Weights of a small GPT-style language model, trained from scratch on English Wikipedia: biases, tied embeddings.
Each number is 500 + 25 x the weight over its row's rms, rounded and kept within 0 to 999. Layers, rows and columns count from 0. Numbers have three digits each. The size before them is the row's rms in percent of the matrix's.

# up: layer 8 MLP up, 256x64, rms 0.0879, rows 52-231, columns 32-63
# down: layer 8 MLP down (transposed), 256x64, rms 0.0881, rows 52-231, columns 32-63
up52 098:484494517506490485454483493477524514513473519529455471446485510501527494506499495506475544522479
down52 098:498522488479506527507505527523512522527516497500489505531510532488519476509555462500538514478512
up53 109:485505497506472493497514473462504496436489502471510477502500519481462456455522502492471494550459
down53 094:475463499512510499512462510510467495505508477478521518469468537506524480501456512491492511504490
up54 109:533504460540519520506521486476488503493511514493521465475473522451521491437525489516475463542514
down54 095:512481498486514493492527481469509477464484521463489493469489490513516466479510486470518477527496
up55 095:502513471528509526464516526455489521503486493503517551517482467481511514493456496526500499436461
down55 097:528450467519477538502539493513471548487482484498523494468496532543474508562507519459525487496478
up56 101:522492504541499526534467500476513506505477500496457530511479494454478522455463533488512498538543
down56 105:515516470478472516490466528561560546506510472507482490473526506490470517501502483537496527501459
up57 111:493489468520478488510469474467499532483530504486462474466473479476498464477492502491478472508495
down57 093:478508523480471500486478450495499510499483501527495525501497484546540515469504492451511464550546
up58 079:534467479503450511528469526528513497516497503510526477500420488473527513527509464524487517485493
down58 075:496530522533513507510524526485523473519481526486496515496515545531530495471462488508512497494500
up59 087:494485511480485513504452506515525525502541469487525490477474450478496481500536503500510493488505
down59 086:529467487479492520498536498497538481541507447549530510529505501486520507468494504521539509504530
up60 106:535504492502464484479485490462487518477497499482505531475512481496541505494473490558489495482496
down60 104:488524519501500492482502437488541494492561499500502494513490501494472523526501553506542501539473
up61 099:499513499489509522489531527538456526480534554472508456544486492477513491458507487542473494516509
down61 094:536461522516462524488483542494513541546536508509511461508516471511505522486495525502464496482501
up62 113:538544511521470470517490468500533442510470495492444493510480503504484566457517499544490523519509
down62 111:535488500482477508475461487530491467500470499518472501482483525493487524545485527536537509482491
up63 094:537517501514467518523488481528487469479461538500503478545504471526545539511519512493479522524504
down63 103:477502494494464483532498452474483523518504538487555468523556498475506487482558482485504446491491
up64 118:514471514497476470497524455464516480485494486437511471462461510443518503478487488491503515490485
down64 104:494510464498441485489499518480512511543502493519508479518502514516531450464475465488456449474479
up65 105:529501460513518526498478478550492522496540516492492485523520490532532492512493544544494480522510
down65 119:533492522500512497534480508497521522505524518482521529475526523441457490520524496440517462518490
up66 132:500491467494446485497473499496481508505451497490509499468471483487477471508530490492478476485525
down66 094:481542476510446482515500527523507509538465521521510508499483478500445485509522531509474545506492
up67 109:522508516548503505528496506472523497506481504479497499457478513517496489464541528520435488522543
down67 119:514557505517541482502534516510473530480497483459535472480488455501540475553509526480506550505478
up68 092:519495500509504480497481482494533498488456486513495496497499480522474513472518530530514516517514
down68 090:515500519488510468486495542490487495445515469495507497516499526543525480524500504528480489477477
up69 091:495491535472481531508545495485513506504499506487442516531494510513506480495502564511442523522525
down69 092:516450490516459524492528519547480502488493508526497470499476547493511504512495558452516447496471
up70 108:525464499533457494507483471477455507486505507485516480529477515508529515475500480533507474527460
down70 105:494442493494478487484496546546512529501463515505480484511456523532510495544503532486468508480513
up71 086:480483504478478467511577512485514489476503517512490482506515473529531507540495494531485548513542
down71 096:493489484430497478460453511487492469495496468517476527540518532510472513459536452501501470483505
up72 105:498488527507490503459462523472511524485486535456482476547490483524540467513473484519515448506509
down72 098:497525526528532525421484501502508510493506477536503490493550463489511475502500526491519446500518
up73 118:535468487500474489493497489477520536492495502471489578503520459454488521455527513506480470481500
down73 107:473514499461488510496490484475499503511515489498465450556481528502508508540464474515492532508507
up74 101:509442476525483492476472524454508475523480497500475495437515480450499486491492532492501499508484
down74 087:468481491490501488503524473521509536431495524520493524465510498495502470469447502464548508539474
up75 108:483474472475457501500523477506467514513470520475509493474466461527517474484489515484475483530476
down75 098:531493480488442499504487537534474483544528515497528545499475482497466524515541493492496466523454
up76 092:520534479565534521467492470479534536495531529520488504541481526491538497508468508540480520493476
down76 114:477501481512516516533488525467520499503521440474514484493557503534496470524534480459540524486537
up77 114:524491466503498511461503499490532531496495477477506490462491475485505466466498506522487465505523
down77 100:505452530510475491499461509527503511484483477508534543430489514509489535509525501503534513476464
up78 084:477486489540478521505462492487518465490493523502501498476494475501458501473540514500504489508503
down78 092:460508506501522466515518489500496438466528509526504523501424497485516488516486514459522511501524
up79 087:464504487475496495469524493468482537444488487493509476500517453530534481540532494456462529508500
down79 086:502483536536496558512546543504534518525524508495526477503536479521536499526506485511511517496505
up80 081:469468520543509484483490519509559512498478470518479501472511559505515545468522524518495497482568
down80 086:495507489502512490501525495482517491520571513504549513482456436493521532547498507486507514539490
up81 105:505471481516494554507465495475481510463518473482475475488479453463547495493480483504452479478459
down81 094:575474508507480507493545527478494483462492484526488497473498484482483480556494511518459467471492
up82 100:530496497496467535464498519475500471479467516461494523522480465464467499492522487503516524494485
down82 108:475503509484511498500500499472469531503509512504493530491494525493465485496493462496458549499501
up83 099:517533501474485512484495471516511501467509517531473474453466452519504437488470537516480514504512
down83 105:467457489492523507510522501528485485516519451481519526494528494479529520503479486532491472525506
up84 091:510494516482521527504485474440418477475498474514494510469480467484506498479491461535508542481471
down84 085:508494492506484492479487513533497507469443486496512481535509515488457488492463552454525472473507
up85 088:477467497491497470436490508491516508524517524433500485465479513493491512463509504501554475514520
down85 095:488523514472467513532509472444503503553522494555552499490472532459489495477483480511520506511531
up86 105:522549466503474488504525505483509484484490500539479513528489472465534473498495529534483495503490
down86 108:490510478503456459451476489534508541485482507515477487447489496503454510529512532519529471463471
up87 094:523494526545484518480522524471494515449429522504491521499481472511487548532517523502495487490481
down87 109:521499480493503470498498477481492477503510478512519532474459534538529522519452485479513474553515
up88 089:535497475527547531444495474479482475520524524501547471500534447489530522482501497488495497507468
down88 089:515538505459522492494472516500524482543493521503472501472499540492487504514508495540489481508525
up89 111:544517514517491565523473449517506501478453464469504495486471500450524499486490509514475513501467
down89 123:487509513489495493492509511486511506478505523446475526504464476449479468525484497515521499470595
up90 094:518471521477489520499492489480484501457485491507491498479481500446529524516481519538484474491551
down90 091:487558489495513499497542495518496484497475460509541475569479472498521457492469489490472488499460
up91 110:516490476516484486504532477455521486463464517473487511484494444516487494492487495458465512479438
down91 114:478519482576515491522533525505509511499470514503529464524542446501448487479520457532516540490499
up92 093:495493468496547518468532519452503515534546539486497488554469465485451513469539494528504520470511
down92 089:453478487525530518510487479490503523513483483520513460569516499474476522525490511459467493484492
up93 115:534477517533524494508495538502516487468503480549520481536481512514500520482504513516492543516522
down93 117:523484509522464548520509538523537511526497455491519522516469489529497483470537544518524510504466
up94 111:511503483559502529530496472465563480507509498492500521487472490530485508475484530488490488490477
down94 116:465508479471507521430478514523468509465512467472489479494516536501511507527424491478493490505488
up95 106:480452513469490483475544483469502529505506519486512489543485459475458500468486505491478483483495
down95 086:526486492490551521449433491477488469505487553484496522478469485528516490518535481448525489443515
up96 096:511477469539447496483509505458513524489485541498533525551511488496512476517457519490505522458497
down96 088:489486500500504501481497484518518435518525508486487527472468466534489445489495503495451527475477
up97 096:489504466521504506462541529508552513500462474515518503509458505489513464468549520548500526526466
down97 094:479492494536480503461493484550479459536490516519558489484541473497503513502467552498526491509498
up98 090:498552483530477482522465470490512521517511505497482505518450461479521460494519499535532497485480
down98 089:516474492511460474510469496489495517513489493508500496505488531528550477512481495496467514476428
up99 080:562461513548507483509491465515522499488471487493470464468498456523474494554512480497469528501463
down99 093:460536484495509514467496467472509512482464516486504485513471509512509524500463476481530495522544
up100 079:505511476495505476466536448503497494481527566495474529505473514510495477503514573524504516472500
down100 084:524458444515469523485527514496474454513475469499464485508523482477462552533541465505523535477490
up101 102:484473470516531457509524510506544486524474494496479502531445515534476481486508506507521530503479
down101 100:522532475492455511485512503522490470500530449490489527498514495499543490488453467524532501543484
up102 083:527511442500501520453471433472493529517472536530494479506482483488512493522489503489491451509486
down102 095:520481510509543476478523522515486481533544532474467498512474512497512512490513481495491532518512
up103 086:478468471480453501466517503487527493507477491458461527479476479515491479497527507516493491487520
down103 104:497466535552486516504549510466498515511491490493551525518505510506498496507489494538502520490512
up104 104:480511515554521488480481554504512507497487519503518512531431529531496505473488508479511527544472
down104 095:474496503467459481471479515509460512477485472466480468526438531528480520518504490480513513518458
up105 081:533560475548461506480488509469513493500511510489472562501511501462529554504501484477472469514482
down105 111:483470514514552507529511487512485479500505515499558499482478441500517473476505495505510484535508
up106 071:534467455519493514487538509525487486514502510490458544488483470501529509525528530521467481471503
down106 072:452532461476507518480502455467507546465458519495492511515555457488500460485466523494486510507502
up107 101:520522460523463512455457494498512510477484477526466495503476479419543474475482522530516468507523
down107 097:509446476484504490501461456493501514505492528507498523497473500508473448519521543549498520487452
up108 104:532519513501492516473507509489497531498523542512534482554521466498483506513503499533553511483477
down108 102:474504528518451499500510555529498509511530469484526514488513538528531497492477497507533513513500
up109 095:481468502493490560466502503518499480497502516475516496474445484456471521465475494495468501494473
down109 080:524523489498541443511458448492520514460524499498505498509483476534538466471494439533516505455515
up110 098:506476504502463518473456493473488461451490539464499505529496484464508494498469480536484497494504
down110 105:544482476508502508450439505512526477467504463486475526497460510495494515487490488495534497517460
up111 105:504499487482507503504495499504510490551517514513511468553499484481532486490520530525508467533532
down111 092:545464486537479502507524540491483493524533523496527523483500494507516508529527528517488516478469
up112 093:529499527524477526483505485469519475462512495463512480533514478496523523458550502501462465507497
down112 094:456547515538474508527498508530530494520509503498492489518512470509441519506499499493471495506514
up113 097:528502486513495551505497498506462511502483554466485537557491493438479508532482440515511489545513
down113 089:440544518518454497498536497551501491484474498511480465505486576497492458496537509524542503513504
up114 095:558518494549542531518522493500478505456521519471542491508515520503503496507510521492459504519517
down114 095:489492522512509491499525484475535489474503490492436477558523515477494509489523483527499504507485
up115 098:530511466509450491532540535498526550488510539516493480525465487496509485521470504529485502504476
down115 093:522460512513504509497476484454518472532535484511564489536474473508501499541488520439523497464502
up116 116:524502503536520509482470477451511530448557496509486504492556484520516491485447499568514543491481
down116 130:493541525507443516504518534520545511573508531473448521513497485510449519487526537505516487518496
up117 087:470508464533508469476528491502515498508531465557476499509481506454505472458506494528487545475512
down117 089:517475505494519448486481571488501495508503504492510481509525497488462500531542503440503536476490
up118 094:538494463487483460455480471463507450488474498506518475495499478490542504507522490511492488477473
down118 115:450509506495496540523447499546496505467505475490524479498471490515477515563499508515516490511528
up119 114:478478466461499476500492453466442467473447483473487464493467494462491506465490476484483505472460
down119 088:507485533532511506551528533520538518507540535486509496495477482518522508515551510529493531533494
up120 100:543517507527451460490528469489473465486500545476505486481510481491490464495494484526547492473481
down120 091:508504509517525538520495507501473468510507489519462483488494450445514484514535524496497464499477
up121 096:506501495546475522481471481479500515492525519528515530489488470489487472514525507529522500518520
down121 099:473490515487474483496538444517499491485461477530522495483514494468538539496500479529544472536482
up122 095:552484503533509490492520463511546507510521496525508456532509483500513487494521484461459494566505
down122 104:474484535484479484512489486500501509496494466506520499519480521537505524509522536505503468470541
up123 080:506487518565482517503469525487493547535510527515485536519514501477496480507494503490473451516533
down123 085:519500478510524471471522537496476466474503520460501506482541479502499481465512471464504523490552
up124 093:474499509452496497509510471466514498470503506473430470459450502449488510497513489537503480510503
down124 095:508528510485527544472473524482512471488510490494487510514485444505484481505489489450485510506526
up125 092:477493502500519491464531481478515466507495542510458484499440453494485496453463501480484456484481
down125 101:509501476507486518500502530478530511501482434481459496470504464484480503493509485566491531507520
up126 097:506474530483518464476495462480496450497504503432507437523492505488467512451489493508476530523491
down126 089:541498534548489514494505535536491566536505540540481470497492515505454465547478444505507471519511
up127 119:521502451475452508493471469498461492462483501468453433497468459467513482483496471503467487485505
down127 115:486489489513504487506520477521465505518468446477501566510481511473483516513473530468475541514495
up128 116:530480480532465480514453469499474508492477481477461472500499471544535461533511487518464538525509
down128 129:459529482497499520527497497502537467499506516455530456509543472496516515523477484493429512512508
up129 103:535504492501500493490486457501513485476499526427503490513487461482490491559525485510492538511505
down129 093:515487475454506476492482498549534504444498479501450504520531500499527453454519492496492517532483
up130 102:509464509518490479458514496479520524473496498517515515530514466457469472493493456496530476501531
down130 119:464521521457507488488499473465512492471503494528515522512473518488510477499501462501502515481575
up131 103:525482465519457529522463477478485499497461540467512500511527477517521489476506505461472468514539
down131 099:499497517464496514456475501481484458477487451496535509502479503511527480469457468497503518515495
up132 103:522527512515496519494478528490504508471505558487486492488501497489516517523507526545476554514483
down132 108:488530547526469519506518508521515533503510478500490525556449484476464435470494498513478549504493
up133 110:506494497494494480439484499516493496505432537502496500514520464484524488486516472473531505521517
down133 103:478508456476500513486520475513471475512466450512512541526487521525498508544447506448474519528489
up134 076:482512527545501506475513513491475474501537542504495482461521495503492485508515524495476497565518
down134 081:542454493457476509495502497506542544482500517497492495505493495526485487523525520493542551551480
up135 087:504484537471541495463521516527477531492516514510466531516511491505488537505506532528460507520498
down135 088:487496485486437521474456475486563491479465491533517481477556523515501519495500490494502476517524
up136 111:552495510502485504507478504501508488480485513480475489526464490517490519492467489523439488469488
down136 120:513520475483513465537534543518482449499522507482451518482495524494502484500514493565529479469523
up137 083:504523485560504525497520492472514543486515547482508424507528489490532546499478505520512486504504
down137 101:550492509488542521503455510477512479504522510515496550472491537506489445493506488484504493484556
up138 106:509477519520489484520459461489479469491503503472464464513510467477481524494480491495475465489472
down138 085:530473482500468524491442486450481515463457485485480499506479533528493524469545513478495528490555
up139 104:496498489494506491482493450477528515519472502446509549477448470457512494467510503525485498474500
down139 097:482528532559516523557540482458490495530496537543523479506505484467528520478486465503485501475498
up140 089:506491515496512510501502478464547478484508510492471457501502458496489475505491449522500497494510
down140 091:483514511533491502515543470504509490485470513530467475518513516495487506528506501538508485495448
up141 104:526471490485492490445507496510521542514504509528484518506456516486536501513494506526458508508512
down141 105:459529466517513495539498482540537457475503459523523500482485450478492489532479503500469545549534
up142 110:504499456481494492533510509497543536441516471489468517517458478503493456509466464549469476524505
down142 099:535481506484495553492492503516487472509468455516511475538537526510546511506504480499523515525464
up143 105:535524454511469519489473498475526493493507497470493561488512477507503516493456507531492499518549
down143 115:454524534547524503527501527478515521533517486506472515474484497479522489469494478553455518498467
up144 100:516472502490530508520490502493475520526464472494535460493478511497503544471501524519492511490509
down144 087:515488535476438471450526494506482510468498519477507472479497472502483511499518506510512469489514
up145 102:507511469505505510502507472442519490487503533474465491481531503527492474513488521530493532557476
down145 113:492534495511496516516516475473502531476577504532501514521436480521521530503481561491488560535513
up146 106:488500478546510526491477531489475493491478487513488507515498498496541475476467481520507508486526
down146 093:468479499492468480503494493535516487501486478496491471510553491490531476514529503532505480512521
up147 098:532476531479496468478518469534524511505526495474442508501494500467529494508477561529476487544506
down147 098:483503472498553492530469516522489500503518504478539515497499503526459501505468463458505515495496
up148 101:522495462483500534465490490459487491486523532490507528526507488504564491486482485523485492525528
down148 101:521511518440501466532504491533501501483510482520499567499490505475533502465554511446508481481483
up149 087:496476485505468476511478485464488522488474497454543474524505526496484482526513458520455488503528
down149 087:479497499511493455521515493491516532488500481502522496489507521501520469459506479482512511484484
up150 099:514523496533471519470421500486527482465518519504532519524531476495484497456487531513461506518477
down150 124:516472486486491525488496512491451520510495455484475500517497485465538525504521494530474536521483
up151 104:519491510513530527503505497512514531487516491466498497539523483454521506524485460548482508479532
down151 084:511509478489496511528481540486538497516485539520521481555488487495468489484547517465487464486503
up152 101:524508507528446498455516477478482439464492531493510514484485469487523567511511509512479509474436
down152 104:517540490527516472446519504487512457525507448499487520511528512532521461501521483521507521491478
up153 092:496491523479452509475529468471517466483470519460504496481490468472500491450494487477493468496510
down153 085:502502469481453496469505528488508471525514483499486517485510515481435487537540503490471477503451
up154 091:505509479525510521439478518444511492505479544505514471492480488499528503484493520514502491519511
down154 094:520545535512549459523518481483500519517482532479513466478521478493499485449461500499491494450536
up155 113:484503460504479496508498480460508483494499471498447507474477486511541461517484461543499489521492
down155 093:530473527528486488503537497510546532480510499519521532501548497472498476448459491524498503503532
up156 103:554508470529459539532474507460467544468487504451436498490484475489511530494508523515490518512491
down156 116:565519462483543470505472458520522507462517512462467509529502509495502470447538512493500496503511
up157 104:547503541537483498500512507532505506480536503486524503504504484485514520495523524532450517537477
down157 112:497507548492459518501476515495482488506464499508515489451530518471466529496490521509523500518503
up158 097:585521489510519505509498490481473515479464510507481499521503488465532498479496482490491547484489
down158 107:486495496523548471509445537490484478460516474492530492510529527502501485487516501499486470476521
up159 102:489481471475466485459461522480512502488498520492491523521465475526465501473533523557485532493499
down159 092:534519516519494489501495513472482481499499506501533538490514524501506522528479521460512477496519
up160 096:504482475495530507527486506463495519476458520525502503452477509495519476483503504459467477483485
down160 081:547475528507480572503562536532501480523535490513470511473456527473493486494510519482491494467497
up161 085:486518463547448509488485454484494498523505491477501474498521443506489476513477451552540514504475
down161 090:531509475504479485523495458470506502477539483461479524503521523538529457492523510482515520473501
up162 106:511523474532523480488564519500454511504480531452506489512511467528491510470467528507495573503501
down162 102:558523469493524529505452484496523538537472507519489486525501492503521493512491474505485509432493
up163 089:499496493505477475473479485505563481467475513472533487521484490479510467501498526498458507494513
down163 118:482440511525514465518508515547491552531487498483507488438455490483472543507476503463533515501503
up164 102:537504545489506505481455489511483526509471520478500507511490508500512516471523510517515533464478
down164 087:524506474457512486508509498518511507528509522518488514493501500511496480515480525520512498483493
up165 096:475479492493469507469500494453467482462457529426497464494475481514467479492503497490459468471490
down165 091:538469516493525503552533528524498509502474517508505503512502487460511517509505488554563501475540
up166 096:493471476511528491491478468464526492508444471493449437490496501506503469476526516515517488507473
down166 079:481512492503528532484487484535479477477518462480519519491444470474477492502458491509512521472535
up167 099:460518465515500473462488515519504488512486534477539546488526488510492475498541492533504520523514
down167 093:456510524484441500488511491512516493490498466518524511518487529509452489530482514482502493480503
up168 097:500507471526511472462500498501487516528481527512458500498494485487477507486534499563492518479485
down168 094:487513523561501528530519499506478517518509484480548437553538515548502507486476521521485518469493
up169 098:499502434501495507484494472522483537499480503496494458497522490520497487473518544480451493517515
down169 096:498519475509542520493465509491512490519510479533496484467532501520525442488545521489474520473514
up170 101:473510474525472470487500480474487530526493486464464452475513455477520512490478471482489515536478
down170 084:499497504477462531425523504474450515509523502467505480468497484511487492497485483517543513508507
up171 095:523549500489492509538483478495521524525476541480517538499480508512507499487493500493477504564468
down171 099:469484520472481544517456463477497485485496502501520529523482526513561525545521547497503471549485
up172 100:520459478478518451484479472500506481459504485507485491510466490533510466468483471516479501497481
down172 101:481530480521520488495513503488480500487498530530512505488474497510493512512505488463485490493460
up173 110:525491495547473488481464480516536481523490501481484458505476513486483485469488515501504488489495
down173 110:468512486512498495491531551531472490481477484494508542523489464484524455468505472465517538502509
up174 113:498460504520461504506512510457474505497467511457471460506474472522473466490526463512491460512517
down174 109:496472493486518487523509490468541507480480517462492512454471536488514488502515535537505472536549
up175 084:494577497486495509488511527509478518515522501477513476491518473510511515498495488536494459510501
down175 084:514462518498478468491498494528467467488530524504516483483471490471488483504468530460544466437533
up176 078:482471520483474515454523497481515508496469505506464500535499489543540471505489501458479492514550
down176 078:469493520514458479570489524530487478519530505475473484510533507464464480523483458512499508469464
up177 106:533472513511480505460497457490495492514427511465474503532501465510541477486507487450501491524476
down177 110:504455476491512458520483497486475492484552467503516471486484546463521524493486488510518554499500
up178 103:535519508514512516473494498492453494493507532449478515476474484490493497493546539561515487508536
down178 103:502509514525442461512499494526534505523483517540478489520500481520486485480538462548504505481475
up179 106:550527476524500486490485535466532525517502511532495512499489496486532493450498499519486536511479
down179 108:535491516501475482482492513527471503527526506558518512504539536540424507528555531484524472503466
up180 095:537491449510503509517487485489491513455491489466456485496480466486518496480504512500486443536517
down180 124:453497535456490498557504481500443502492475466500499486539495517515507511493496506502484486496445
up181 100:488464445513505546459483478483514507477480460539499523462446471482508493474516484552519527487501
down181 096:463470531512478488494488479467500460521503469507506508536507468484563492428507465475469509502492
up182 095:495521519516515467487526457463513518438491518514466500529500459518546498464496516504467480528512
down182 098:500461478517486501463472545542498512493461502490482494529506530509441517554512527486494544486484
up183 100:500548525528508515477496454485547506522551521493464478491512463554506466496522556547505507491479
down183 107:499508439481510454519526504506497485492522477471486508479477508486514519550504547529500572495476
up184 114:522504484533516503478490503460458465491469529494503512468501515483525533515494541538517532527475
down184 121:496554513444535511489536513480487461546479494522558482500505512490493542475463504488477468513510
up185 122:509482478473487478471470496460469486495455527511465482491458492472464493482498514498461522477523
down185 101:463516504511528453498487493491478504499492491504491500460515501497564535498517510463497500540532
up186 100:467503490510507499488517465486486564463517501481533494537521500529489476479525498555495500524521
down186 106:511513515501521470491530492506469514509535508487506515533434474472479515508508500508553502465444
up187 098:558475473515476514493520476484453488475498511496490479567502484477536496500466472520464483474476
down187 101:489530512460530524517498526506499481501509500521528513459492502499538496478461468464496488533473
up188 071:455501497489545569508492527472495525484509495484495484473516473490516467484479537549470525540520
down188 074:508508488522549487500498508516492495483510557554460489518519541489517459485523504486506485440479
up189 104:531511503523487498509541508472497471471471523502492467482475467473512519488485509496442484551487
down189 106:518472463559477484504487565512481490460548485450514526508510465491513504514522488507515524498462
up190 079:541496509482538519490500492498492549512491495443540494490447495468502520504488500490459502467490
down190 087:457523497463491503519526457492490456498526515496475534470531487498545466511478522513512510508519
up191 103:521478537511504467452488459470484474480488502465476532559529489494497517503460496520493519515520
down191 112:501475509521515430529478501477501478477526542486524498532520510478492484477545456511492464474473
up192 084:508446488513455511510536523485481528451472465524527490511477496484523453494497493491486493527519
down192 094:479483478461522488512442502464487472487454455508523469511477472480482498534504478459506531489537
up193 095:546525481523497454473475465520501521501485497462470492510503456521484479492477521526539515511470
down193 091:494498482466560506516549479481472458513465494507520505498474497498536480527529460449470507499498
up194 094:556466476503500545519493527515504501513513512471496450509499484502519498507464533494484496497483
down194 104:461521512511518537524513489460490493516521512512470472507477523482489511465484466499480520490544
up195 092:543451455487479509489535474483523497496501477504494499525509523476509486489471485504469526487496
down195 106:520500506471505436483522542545480496482523489426489488484514454562503508515497474462510478516542
up196 084:490510529469467467541496471517517497472460494497551518507432495511515491485475477529476457507472
down196 084:495485539544495511509505533508509475567547517537514544522524515498511517526506471497469510514507
up197 108:502513504569532531497478504489500495453472524509484490508497509540483508470455489536479516448481
down197 108:493487490474448490488499471509482499508493466472480501507545505533493505459499498510478538507444
up198 113:518515496478466554506466482561496502469450548440499512552505467496509510530506463483515504527488
down198 106:449494461447500511506495479522514449503526524495498471523516523533479539450547516515484491527511
up199 099:547528492501476531472509467461490484470496533481500543515503518476491496490502552541475520459497
down199 117:457473528517522445538482489508468541509496513531527480482478511510483510498485524462516486507530
up200 099:501478487495458505518463472528492489466509496487545495438452495461519473497502504512490509526488
down200 092:506460481498526500497443453517520491452461475517525467449504507481440509559486502513487504499519
up201 099:525527460497478554493460468491480518449542532510501497511470476522507526498495459529485497515530
down201 128:484508514517551497504502502465518520489505565533504530503495487511547512530505491474540500491536
up202 119:520514505485471454470518468510497503479501543550491459519502469456500489477525504502448499506482
down202 108:486470476476471535482475482489537498533499454502539479511499463507508483488460530517487520489510
up203 101:482504469492492539489498486485466513486481488492491490476460470455538485453508514524467521483485
down203 090:443505476514472528496492502489517539472471502504494480512510523517525535497529539468493519489539
up204 089:494502526509498556470502487487468547505511565447454499473476461499509490501490490495484495469532
down204 097:479512500516559511545505529469509491533497526511484491542500539498517517463508498518514508442471
up205 092:452440477485483534477518509431513474507494515485469483507492510512533490485538515535491521493496
down205 091:432460506500533557460511514487500463522494479504504535521527518543484504524489516500510495494506
up206 108:513500516525438503493472527446502484464473524523521538553492499515500450465469506531455464529495
down206 111:514543523496509558519485520529528479456503521534522498535520473487500482480469505470497533507498
up207 087:487507496502480511482536493522456512481481473451495518519496492460456463484473479469485491485507
down207 078:523516459511531496496511468509483497542560504485547531506468467520514516523525508488496506499494
up208 108:529476489536499500497479514465471507495494506456515475497516494505489507459470498515514494489529
down208 110:515474512510471534497486509477496525478479459494500470494546516453479534461502478475489481510474
up209 098:516469486488497458517551467489528509506444487505477484524492476523447514512479497509514508483482
down209 098:486513544523526526485459528497519511472502510461493541479501494498522522486503550507485538489539
up210 094:508502505504470474486510521537514502513505558509514476502467521495466468495534476544496440551548
down210 099:482516488478488453526488468509519447515539501519475513495459471497494467496559456506534476534531
up211 105:494494529452517483505537478447489521500493522459500475480475476498497530478477479497448482507469
down211 086:527483512507542508488484501549530537456479541456504511513544515473476508490482494505517499484499
up212 086:537472476522512473479443506469531483482499519528478502493499475547516517484486513505463507514508
down212 099:424498506518502542522494510468453525526509463520543502505535563468483490460470524498512506449490
up213 089:546524495502476496532548496512481545522490509478571484520512499492532546500495512518484486489487
down213 098:475477539485492504473536516492490492491502499476490483473517463451463454469498464491488517461542
up214 112:487484448494472485488502484501505502510479463498480474504508478484497483447505519488484545518505
down214 109:534523463491552465535510517496513436489482534472508511484497482539497496526519472528497458494522
up215 115:524481481495480471493499494484520449474460525505482477500465508463472512459485513479484470500462
down215 105:543508461489465465480506474500507508497538542506427526492523533497486488515494526489483502505488
up216 107:521485485512457532488468440488482543480486496481491515524494500550538538507487512523457496528527
down216 114:519520487506461488513516465470501520481452470483498506463510499537526541489518542518492455493514
up217 097:502525480471482448473482472525535470531509538488471476492461488486516470486488532507461502512531
down217 095:469496493485471535491515513547445516518474470509517494500509514492514475505503494484510521511498
up218 099:499505497544533537511486490470523470448504511500515500535501475500520529487448489510486468538455
down218 096:488510480471548481499524500508484481494490507526519549506472493539517479536514503518487544542504
up219 095:468437478482502467499500496462477482480503505496527520479461503502475533481484490472489528505477
down219 096:491514521485504512478493482504522538492490509505475524513491482523492516477470513501513551529529
up220 105:487490459543513532486516487418517516473529515503475498530521500525490522503521484517451507525486
down220 118:516488467483529510501487494496487493535490508534557487517463446492486518468442508504516489486476
up221 092:520458451508513461483489499494462504486485510474419467493501495511498526448469521526496506529506
down221 092:474497519491519530503517487510506516519478493541508543493539501505479500554503491541498473481537
up222 098:522477496539518514495494497482515541465525460551481516503521474523541463489489522495450501510473
down222 091:525481519458486460482525483477495477562508524537516526486480505482485507572474480523520461508494
up223 096:477498455495473497496554507474510487486497525506500528494499505477463497453491561529470525512504
down223 094:512519522491508488550491492471496441503499483524483522478505532497516476472547508472474501500490
up224 096:483486474541479508467477518477498501507545504432503500486497434519465506501505482516533485474483
down224 091:443506504456465517483473454525475490501485499541524483470495523462517520500498515496533489485535
up225 102:492520471501522513480478466512465535508458488492484517551518483546538486513502509549523515508498
down225 099:526491541502464489510540513441464499505507523463502472495486455463524486463483521468494530543525
up226 092:564511468521575500491493478516462521480535474516527515517552503505520544491521503532490501501471
down226 092:486497518520461559450518532477490479500476483489511459479480556492484496488500497522499476506552
up227 081:498493515548495508481496502478503499521449505489457522536479519532531493491482464511467497573562
down227 105:534435517503518467489457484467504505498472509506464500486464497501478536510504490493551469486506
up228 111:533475479481483562513518498479486520522496503485521503513470506506527492497516539516469483509495
down228 110:483486541541532483513528484454506494502530511493456495515461510512516464512512516536526476492510
up229 097:483474455485521540491494524502527514463489479496505473509445476499548490500498498544485511526526
down229 096:467485544529441511498516499518506522527544503515501469492495510509496518510495471497519501513488
up230 097:563488509503500487501470484482533467491479534456503497488508483477473508566490489518485463484497
down230 094:534463485529463465518496519512521536543525507525522506478493481545524542494507491510464527500470
up231 098:523486472520486472507524472511496458493478507483508466487449490545448513486515499527493483514520
down231 107:484507522509508483493535466502485519501535455525497475477515527518512491449465448522526452498514